From a checkpoint of a small transformer trained on Wikipedia: RMSNorm before each block, a variant of Adam for these matrices.
Each number is 200 + 40 x the weight over its row's rms, rounded and kept within 0 to 999. Layers, rows and columns count from 0. The size before them is the row's rms in percent of the matrix's.

# gate: layer 5 MLP gate, 1792x448, rms 0.0385, rows 693-702, columns 336-447
# up: layer 5 MLP up, 1792x448, rms 0.0379, rows 693-702, columns 336-447
# down: layer 5 MLP down (transposed), 1792x448, rms 0.0285, rows 693-701, columns 336-447
gate693,096,220,124,165,165,234,228,209,231,192,196,254,143,200,192,196,209,234,185,209,199,146,184,178,182,244,200,191,176,119,197,153,167,166,231,193,231,246,114,192,180,254,196,271,252,232,127,148,251,294,215,138,209,199,178,192,203,258,202,228,185,215,153,180,185,286,155,221,239,258,190,250,226,174,194,171,193,179,239,207,290,213,240,160,218,157,179,193,211,220,226,180,249,220,159,184,218,246,128,152,192,192,222,157,130,184,219,167,194,224,276,180,211
up693,096,190,209,108,246,165,156,190,188,246,188,159,213,172,305,187,259,190,210,151,222,178,76,217,276,206,234,172,193,159,255,266,200,232,289,201,230,176,181,169,209,257,159,199,220,251,244,321,210,241,167,148,185,193,174,132,155,172,187,181,191,205,253,250,171,192,236,203,175,234,215,192,176,194,228,222,147,235,197,191,204,202,256,252,214,167,202,132,235,271,217,255,247,150,214,170,232,172,209,153,161,178,193,234,191,181,172,236,149,249,207,103,238
down693,096,279,150,226,126,200,212,120,164,302,173,172,177,188,255,269,184,208,207,170,189,192,244,164,201,79,175,203,173,261,221,165,173,168,184,175,147,119,257,160,203,114,189,237,175,222,196,244,207,190,229,196,171,169,148,188,214,246,194,166,214,160,135,186,204,206,195,180,156,179,289,180,267,198,173,155,207,164,204,171,160,238,197,243,237,195,229,177,125,180,242,203,147,225,196,166,236,153,219,202,260,148,131,250,262,191,226,222,204,175,210,228,179
gate694,097,201,146,212,249,210,118,234,152,147,190,192,152,182,226,158,233,251,203,282,177,175,175,180,186,207,275,205,214,156,237,239,236,239,182,238,174,223,212,172,159,147,233,256,260,284,195,222,226,210,128,245,166,209,276,229,206,192,97,135,173,152,131,149,187,242,148,200,276,161,200,189,224,188,183,207,96,166,194,147,226,130,187,174,311,195,155,231,194,206,144,200,244,219,250,142,187,164,145,189,122,209,81,219,168,262,199,189,195,154,169,185,221
up694,100,215,176,140,192,184,140,199,116,185,246,185,245,193,182,227,221,155,214,165,193,246,231,141,190,183,175,288,206,181,184,170,234,197,203,191,152,142,243,191,189,156,197,140,226,252,187,181,135,150,227,214,254,237,218,209,183,273,231,168,261,223,145,162,163,171,171,252,225,198,303,276,187,206,89,214,239,255,126,211,248,196,120,145,228,225,235,191,215,249,252,214,200,221,220,167,247,234,239,200,250,146,235,219,174,224,231,177,201,203,225,147,294
down694,100,194,263,198,201,195,260,168,211,151,196,243,209,188,159,177,216,193,209,143,206,176,209,183,232,159,163,236,140,220,164,171,192,227,169,202,143,189,273,173,152,193,170,257,128,177,295,186,199,226,213,186,295,187,159,143,191,165,239,268,171,210,162,241,221,261,149,200,198,192,242,233,189,176,151,234,170,148,124,193,212,159,202,147,198,144,170,221,198,137,234,223,175,186,189,257,157,201,216,125,219,226,204,155,200,189,163,174,132,188,285,208,313
gate695,097,195,265,204,126,182,243,202,172,194,172,114,152,233,164,169,226,181,156,260,265,148,186,269,162,173,212,229,175,139,266,216,233,148,159,121,199,171,230,227,200,245,243,155,226,84,214,108,236,209,278,192,238,188,207,263,146,204,163,174,308,214,147,184,140,135,175,228,174,139,265,211,242,291,224,177,211,185,144,223,272,164,212,175,221,221,205,215,239,219,138,165,225,146,212,186,315,237,195,218,144,213,232,184,178,216,99,224,183,238,135,183,264
up695,100,131,204,179,190,197,230,240,193,250,214,165,241,191,113,195,246,196,231,176,230,211,192,193,199,196,232,234,215,181,274,212,177,189,184,248,170,159,138,152,158,242,195,158,216,226,211,130,198,220,204,212,179,231,194,225,185,168,195,180,183,222,142,159,186,184,180,210,216,280,162,157,243,217,162,154,276,228,239,218,171,343,254,191,217,118,201,191,229,181,188,110,218,234,181,230,210,213,175,242,181,178,208,184,226,238,258,184,225,196,190,140,142
down695,098,240,176,227,172,182,199,182,178,242,215,162,162,227,208,114,269,187,150,237,184,210,251,212,162,218,182,262,124,252,196,187,220,271,200,144,203,216,135,219,112,170,227,216,226,122,196,246,266,193,291,173,219,268,215,207,130,140,255,186,144,208,250,204,208,118,224,207,246,195,249,236,212,218,238,174,212,124,210,160,205,113,200,139,152,261,166,159,217,232,177,175,245,183,277,180,225,267,192,223,242,216,267,168,224,253,113,192,176,171,192,264,227
gate696,103,200,232,198,229,204,211,146,233,272,168,258,189,141,246,144,237,231,208,231,224,165,226,247,239,225,188,191,297,182,232,222,149,129,179,218,264,209,194,139,259,249,183,162,182,275,190,281,230,202,190,203,249,179,225,169,279,198,107,231,172,229,152,176,142,256,203,162,194,252,206,198,147,232,147,198,146,204,151,216,180,132,201,222,249,160,197,241,185,242,260,127,148,149,109,204,159,175,222,192,214,258,129,223,211,247,228,168,206,256,270,164,235
up696,101,165,289,265,184,216,225,201,282,200,185,157,210,229,238,223,257,159,117,214,151,238,169,101,252,219,202,162,214,165,135,224,208,133,254,232,252,120,171,188,115,192,233,215,223,258,207,228,187,203,71,201,162,268,125,133,232,212,226,159,223,218,176,198,171,259,154,165,166,266,202,206,196,188,203,249,261,210,201,191,202,129,137,252,193,251,185,162,219,292,164,190,197,224,241,203,196,229,233,212,214,232,261,200,179,227,110,260,236,248,257,144,258
down696,103,156,180,195,125,200,168,220,195,197,232,180,260,228,236,175,221,155,184,205,262,235,187,183,203,219,217,181,247,227,123,238,225,133,188,200,144,278,151,227,222,252,150,239,171,112,154,152,166,228,200,253,167,288,166,262,244,179,226,230,171,196,180,147,216,238,152,212,158,118,163,163,188,172,178,181,265,243,212,138,145,186,229,222,158,177,208,178,167,259,132,193,274,199,157,274,234,217,184,218,118,167,161,209,136,220,154,114,211,183,105,244,126
gate697,103,156,268,184,194,235,241,198,256,228,181,238,145,169,171,200,221,154,148,212,215,142,173,128,249,217,144,194,171,205,197,283,202,210,212,225,209,220,252,199,281,186,261,280,177,189,144,182,203,177,152,123,257,142,231,175,185,217,234,244,215,197,191,259,236,216,218,158,208,216,196,183,164,252,171,132,251,221,133,234,171,178,229,283,222,234,144,224,196,238,204,242,256,245,171,198,197,124,208,284,104,178,241,222,218,203,186,227,278,162,172,238,185
up697,101,173,252,221,139,246,224,254,193,248,224,193,278,214,197,209,226,254,134,220,232,249,253,165,228,191,229,114,246,151,144,195,190,191,242,243,158,151,245,220,197,201,239,313,223,225,234,244,181,240,225,201,199,197,199,212,109,187,166,194,220,158,216,231,215,175,198,194,324,148,227,132,204,191,171,299,163,241,174,183,202,232,154,134,185,257,130,250,168,213,258,232,220,179,213,166,163,165,249,215,194,187,165,198,244,224,162,205,188,213,87,121,189
down697,104,239,238,171,122,207,122,221,187,165,185,200,180,181,156,321,229,159,202,191,221,162,184,235,264,164,195,229,190,165,202,192,200,248,268,274,196,258,232,232,148,264,197,222,224,201,145,267,162,261,179,140,203,240,209,162,212,190,248,223,224,194,186,282,167,247,158,240,243,219,236,254,161,219,187,188,133,183,112,266,217,218,234,210,171,193,173,181,201,259,209,208,218,256,209,203,244,166,232,200,240,218,211,206,163,243,213,224,209,231,255,176,273
gate698,099,224,158,205,176,183,189,197,201,180,209,240,183,235,204,257,252,183,237,196,233,193,157,203,197,190,276,112,213,246,278,141,203,216,164,173,206,203,142,198,194,209,196,235,186,158,242,220,196,208,270,161,226,227,187,258,247,120,176,244,180,203,259,226,220,159,206,147,244,223,165,146,222,197,178,280,262,194,128,222,134,179,240,212,276,191,179,247,160,186,247,143,148,255,238,147,160,238,274,198,229,119,160,192,219,194,183,212,244,122,164,283,240
up698,100,216,193,177,170,190,208,222,132,191,225,278,131,209,201,239,211,185,138,209,166,210,252,177,142,267,230,224,179,218,221,187,245,192,217,154,178,208,163,146,214,211,140,197,192,194,146,158,180,226,214,250,227,320,191,237,208,263,208,219,202,159,172,150,236,237,326,201,204,165,135,202,279,219,242,127,148,233,137,219,249,211,216,201,210,240,277,203,224,186,204,259,220,258,184,210,221,280,197,211,160,158,196,234,257,264,192,212,193,194,207,259,198
down698,101,217,191,192,160,162,216,162,172,237,247,198,226,197,163,162,259,184,336,191,245,228,265,171,164,238,238,194,137,265,221,158,192,198,173,193,228,214,194,245,150,172,293,146,223,178,186,87,135,184,179,205,171,247,252,211,174,191,265,210,177,186,149,161,147,179,155,194,214,217,195,191,220,215,248,205,260,231,150,240,247,242,227,206,183,129,178,249,219,256,252,254,163,193,243,165,204,215,225,252,224,202,224,206,205,154,216,245,161,174,241,156,142
gate699,100,259,208,246,170,175,184,210,251,249,179,276,190,173,265,88,182,237,126,224,290,249,198,148,219,162,153,221,134,177,194,168,245,186,179,153,151,185,149,283,125,202,298,174,225,259,202,257,197,233,177,231,188,178,221,276,177,189,162,271,202,227,209,194,237,189,204,177,270,155,206,244,114,247,149,260,266,235,180,216,222,154,246,117,261,248,208,210,157,161,208,289,240,218,239,208,177,266,181,201,152,222,165,185,195,289,213,201,188,194,172,211,194
up699,099,139,230,255,161,193,248,194,228,271,155,292,299,166,205,219,156,239,141,245,205,172,208,260,202,235,159,197,252,145,247,241,201,199,192,293,167,176,144,277,191,239,152,216,239,288,257,200,243,186,217,234,187,236,273,199,231,137,157,196,230,195,165,235,158,171,198,227,256,131,241,178,223,200,272,206,199,151,227,181,193,222,133,198,194,193,128,237,209,186,196,128,137,181,205,247,190,169,223,244,274,229,185,207,217,205,171,185,177,169,230,284,163
down699,102,182,258,278,314,202,205,152,243,176,274,199,246,164,199,222,255,205,135,131,246,182,180,224,205,183,186,225,164,238,189,191,248,150,220,78,206,151,158,249,199,152,123,211,206,208,264,153,218,170,215,212,242,205,207,249,198,240,104,215,165,149,200,228,161,223,178,138,201,225,180,285,201,235,265,190,202,240,232,268,148,273,165,178,166,194,194,150,162,199,220,167,185,249,230,229,211,227,171,157,123,229,236,259,280,166,201,218,206,252,274,201,226
gate700,098,225,184,189,172,166,229,176,249,132,226,151,133,205,257,117,255,229,146,215,196,249,159,226,222,265,255,140,140,273,168,169,186,205,220,148,144,245,226,263,179,239,153,193,246,151,243,156,252,164,178,200,195,237,160,189,259,176,212,162,173,197,242,219,196,128,189,208,142,240,175,212,199,254,204,193,186,163,264,235,150,103,213,174,246,222,291,175,201,180,191,266,170,149,187,184,233,179,230,200,167,171,175,174,141,202,192,187,233,260,234,187,129
up700,100,275,151,182,226,212,246,266,237,158,156,198,213,241,168,208,203,242,231,166,237,247,195,221,120,224,247,199,202,227,187,199,225,181,147,231,205,165,246,144,233,150,279,198,167,175,176,208,197,164,196,187,248,155,207,207,280,254,225,202,128,145,201,236,182,245,180,210,221,160,277,138,151,271,222,177,196,182,275,267,192,140,222,264,189,279,188,170,212,157,195,225,245,208,261,268,266,210,258,212,177,187,195,208,160,245,140,190,162,183,214,217,156
down700,101,240,165,258,195,221,204,214,193,227,221,201,181,288,223,206,240,100,182,207,182,196,230,204,261,173,166,214,224,193,236,286,225,208,165,183,203,134,193,265,199,182,184,214,136,217,235,249,234,207,182,233,176,151,195,267,183,231,165,146,169,184,244,138,177,213,240,226,212,208,176,165,277,207,277,220,236,198,313,239,182,215,147,180,165,199,160,157,278,176,191,141,181,179,251,194,224,162,148,195,182,223,175,244,257,221,161,226,314,197,210,230,204
gate701,099,172,208,213,222,140,235,139,145,215,249,216,210,184,121,182,197,227,188,152,176,225,182,138,183,185,209,165,202,189,187,224,249,175,248,231,207,213,163,236,207,181,142,231,229,266,220,252,172,259,224,187,227,161,237,190,194,185,162,210,235,221,196,118,238,213,181,245,186,140,229,259,288,306,178,188,162,207,253,218,160,191,215,268,209,247,229,241,189,253,261,182,222,234,208,221,190,205,152,145,160,204,217,183,183,226,214,219,239,146,215,220,150
up701,097,248,155,181,157,209,201,215,196,200,229,169,176,169,223,154,169,191,250,224,164,226,220,200,179,202,259,196,190,254,215,244,169,228,264,176,108,141,204,155,181,211,246,203,170,193,157,147,192,193,155,205,220,219,213,208,237,242,262,227,178,158,156,179,197,216,190,219,160,142,145,194,144,148,322,249,194,158,172,127,189,228,216,139,200,171,137,185,165,142,144,132,159,301,238,237,174,194,185,201,173,267,214,222,182,228,216,204,178,194,173,259,224
down701,100,171,252,255,154,154,154,234,196,153,206,178,250,203,115,199,193,208,268,202,243,137,188,195,133,168,288,231,259,178,229,245,224,196,220,201,212,103,245,234,200,208,243,232,244,227,154,243,106,225,222,181,228,168,180,218,187,85,185,188,227,135,190,146,231,188,239,94,228,215,188,215,166,244,185,253,232,310,184,182,140,178,192,184,183,218,233,165,158,233,178,231,233,267,197,189,214,253,276,148,244,226,235,208,228,198,166,324,265,153,178,190,225
gate702,100,168,235,190,163,258,189,242,191,178,245,277,148,208,156,172,266,198,203,192,177,137,205,233,157,161,260,208,203,169,168,185,183,235,171,251,225,154,141,281,201,192,125,200,176,252,236,243,142,245,248,202,254,190,185,276,182,195,214,97,181,170,191,201,186,209,167,113,182,194,197,151,196,220,143,272,231,154,203,225,209,151,240,123,188,201,171,201,121,212,259,184,159,206,156,264,164,181,155,144,217,170,156,185,131,195,202,237,245,235,173,210,216
up702,105,163,242,230,284,139,258,224,190,154,177,201,235,189,280,233,214,193,147,143,196,170,186,157,228,203,183,245,186,158,210,210,201,153,253,226,181,198,251,173,233,155,188,197,265,119,179,187,230,186,194,226,209,237,214,233,146,198,179,233,255,208,234,198,193,184,142,211,163,233,200,182,167,217,218,95,199,213,219,184,191,234,218,161,147,247,163,206,241,192,202,141,210,166,304,191,106,193,199,234,199,189,168,235,222,207,180,192,210,204,229,157,189